{"n_layer": 9, "d_model": 128, "n_head": 4, "n_kv_head": 2, "head_dim": 32, "d_mlp": 448, "vocab_size": 2048, "activation": "squared_leaky_relu", "norm": "rmsnorm", "norm_place": "pre", "norm_eps": 1e-05, "positions": "rope", "rope_base": 48800.0, "rope_fraction": 1.0, "qk_norm": true, "attn_scale": 0.267, "bias": "all", "tie_embeddings": false, "parallel_block": false, "extras": ["paired heads", "gated attention", "norms scaled by depth", "capped logits"], "init": "normal", "init_std_qkv": 0.0447, "init_std_o": 0.0, "init_std_up": 0.0447, "init_std_down": 0.0, "optimizer": "cautious_adamw", "lr": 0.00269, "beta1": 0.9, "beta2": 0.99, "weight_decay": 0.17, "lr_head": 0.00619, "warmup_steps": 344, "schedule": "wsd", "decay_fraction": 1.0, "decay_shape": "linear", "final_lr_fraction": 0.0, "batch_tokens": 32768, "seq_len": 256, "doc_mask": true, "train_tokens": 133100000, "steps": 4062, "dataset": "wikipedia_en"}
Each number is 128 + 24 x the weight over its row's rms, rounded and kept within 0 to 255. Layers, rows and columns count from 0. The size above them is the row's rms in percent of the matrix's.

# layer 5 MLP down (transposed), 448x128, rms 0.0612, rows 395-400, columns 0-127
size [ 99  99 103  99 105  97]
[[125 156 152 164  88 151 108 133 117 112 134 170 106 187 145 112  79 134 111  78  92 147 101 127 161 159 135 115 158 130 124 106 123 160 141  96 112 106 136 126 146 156 103 116 105 120 156 128 135 118 147 133 122 118 108 125 163 128 126 108 129 131 144  92  96 113  38  94 122 141 190  97 140  89 131 102 138 140 140 165 145 121 140 102 103 120 128 120 120 122 132 142 148 118  93 112 147 128 124 140  87  99 107 102  91 134 122 114 100  95 135 126 133  89 100 132  99 109 119 125 108 129 104 140 111 175 156 106]
 [133 139  89 127 142 159 118 174 108 170 156 175 108 121 148 119 105 130 115 141 115  96  56 123 130 108 128 118  72 124 167 149 108  83  98 113 122 116 105 134 133  92 111 103 107 145 123 138 149 113 132 137 143  86 128  99 147 104 128 110  93  85 166 112 104 119 135  92  87 131 116  85 157 144 125 134 163 150 115 132 133 156 124 149 115  91 165 164 130 160 149 151  93  95 121 138 137 151 130 121 108 110 123 113  99 138 116 118 120 156 132 131 130 128 125 148 154 111 109 164 182  77 157 114 153 120 138 132]
 [122 157 106  90 150 132 117 133 109 126 137 123  73 123 109 111  97 128 147 116  83 124 119 164 156 146 160 139 158 145 155 114 128 137  98 113  96 169 102 130 136  96 165 120 101 185 127 114 123 142 119 102 101 141 141 133 146  87 104 145 171 131 160  96 123 130 145 157 146 119 124 131 124 125 130 153 148  85 161 131 116 123 127 140 146 103  82 151 139 135 116 120 105 163 165 102 154 133 112 205 143 119 106 178  99 154 133  84 166 138 121 150 113 166 140 124 125 141 133  75 146 124 134 108  97 106 117 147]
 [129 101 125 127 166 115 111 196 112 108 124 125 118 144  87 158 143 135 160 134 134 107 154 133 103 129 125 159  95 126 110 156 138 141 167 106 102 124 122 154 152 152 141 112 123 127 123 135 133 138 112  92 158  96 158 142 169 202 129 130 135  84 101  87 122 126 108 103 128 106 153 103 116 123 150  58 101 153 124 111 145 128 102 135 145 160 122 112 162 173 163  95 119 160 176 146 104 115 148 137 124 125 165 129 119 127 128 149 150 128 107 117 129 140  87 148 150 128 180 140 123 101 132  95 124 159 124 153]
 [121 126 131  77 175 115 128 113 110 107 134  88 126 137 131 126 172 147 165 102 136 136  98 154 139 137 103 137 112 132 116 158 117 139 126 121 131 127 144 124 156 114 184  68 107 119 147  86  93  87 106 138 108 115  94 165 134 107 129 183 102 126 160 112 116 122 113 128 147 126 122 123 133 153 135 108 109 142  64  96 113 149 124 150 120 113 178 123 151 136 140 130 135 162 125 121 131 125 115 139  90  89 149 173 125 138 102  98 141 106 161 116 117 126 118 117 117 139  65 143 128  98 128 176 139 148  83  91]
 [123 158  93 111 112  95 138 153 126 127 123 116 122 134 145 142 143  84 146 139 133 176 101 116  98 147  98 123  97 122 171 132 136 114 113 130 112 135 118 164  79 103 184 116  91 110 140 132 119 102 178  98 123 142 117  95 143 166 166  85 143  88 139 151 130 137 136 130 105 134 123 136 169 158 118  88 121 101 123 120 129 116 118 105 162  95 166 149 113  99 104 123 129 171 107  96 158 120 111 130 117 115 152 137 139  96 177 119  99 143 108 113 114 149 124 148 119 121 137  91 153  81 106  84 142 146 167  98]]
# layer 5 MLP up, 448x128, rms 0.085, rows 396-400, columns 0-127
size [100  85  95 104  90]
[[141 144  95 145 187 138 130 162 110 162 120 153 141 123 176 138 160  72 136 113 131 172 114 162 157 134 137 136 149 131 107 131  99 175 134 141 109 136 114 152 115  97  59  88 149 145 148 106 116 153  98 118 140 144 120 116  98 108  91 138 142 131 126 122 158 176 112 112 112 132 149 153 135 118 175 157 108 107 100 145 111 134 128 141 119 136 148 151 126 123 137 113 115 134  84 130 120  98 168 116 166 145 123 123 155 173 140 124  91 114  90 132  77 140 165 162 112 111 148 135 135 115 164 145 134 110 139 106]
 [110 109  93 119 144 173 136 141 112 113 153 104  88 141 105 101  89 114 143 123 102 121  94 156 170 154 158 132 168 153 132 127 106 138  93  99 119 155  82 136 104 100 140 164 125 164 124 121 130 122 113 119 173 131 129 130 151 104 125 120 169 124 124 112 144 113 145  96 157 119 183 114 149 135 138 155 143 165 181 143 119 139 118 124 120 140 114 108 155 142 172  90 113 156 167 149 149 146 132 141 117 134 184 138 126 136 141  62 161  92 135 167 131 142  98 127 126 150 139  97 121 139 115  99 130 108 137 164]
 [138 165 115  88 171 130 153 113  89 124 197 145 166 153 137 118 109 154 138 136 113  90  95 103  74  81 103 137  97 116 104 152 125 149  85 130 148 136 105 131 104 114 151 134 131 175 107 144 110 135 109 124  92 169 185 141 124 127 148 138 133 116 125 123 118 140 120 128  77 120 103 163 110 121 187 142 138 131  98 126 111 138 151 166 135 124 108 157 120 108 119 100  92 128 142  71 150 174 115 111 135 152 121 136 131 118 109 140 133 132 116 129  97 122 116 100 132  91 146 136 109 146 119 158 138  99 137 146]
 [117 114  89 146 146 138 143 100 146 142 159 101 129  98 140 116 148 130 155  92  99 148 102 127 158  69 108 139  77 144 100 136 138 149 160 165 117 142  96 161 122  99 146  82 112 154 124 114 127 147 136 116 113 144 114 115 152  86  78 170 130 149 113 135 149 156 154 149 116 139 103 148 146 103 114 173 131 113 153 107  70 148  88 165 124 102 113 157 155 120 171 107 130 120 109 130 126 115 193 130 100 121 161 128 162 145 117 138 129 142 111 118 132 113 121 106 169  98 147 123 159 145  99 108 121 147 133 132]
 [112 114 160 143  79 163 117 113 129 140  97 146 134 128 119 130 122 131 110 117 110 144 145 111 146 128 117 132 142 103 114 143 102 140 155 168 136 170 106 127 137  98 136 103 148 100  77 125  92 143  59 141 161 119  90 148 150 164 124 155 102 141 154 184 120 132 119 106 121 171  93 136 125 112 162 127 113 143 129 162 157 128 177 125 155 130 139 110  99 208 100  94 120 145  99  97 162 111 155 148 148 132 134 113 133 111 129 172 132  87 148 117  86 117 113 122 101 135  99 103 134 124 118 145 124 136 109 125]]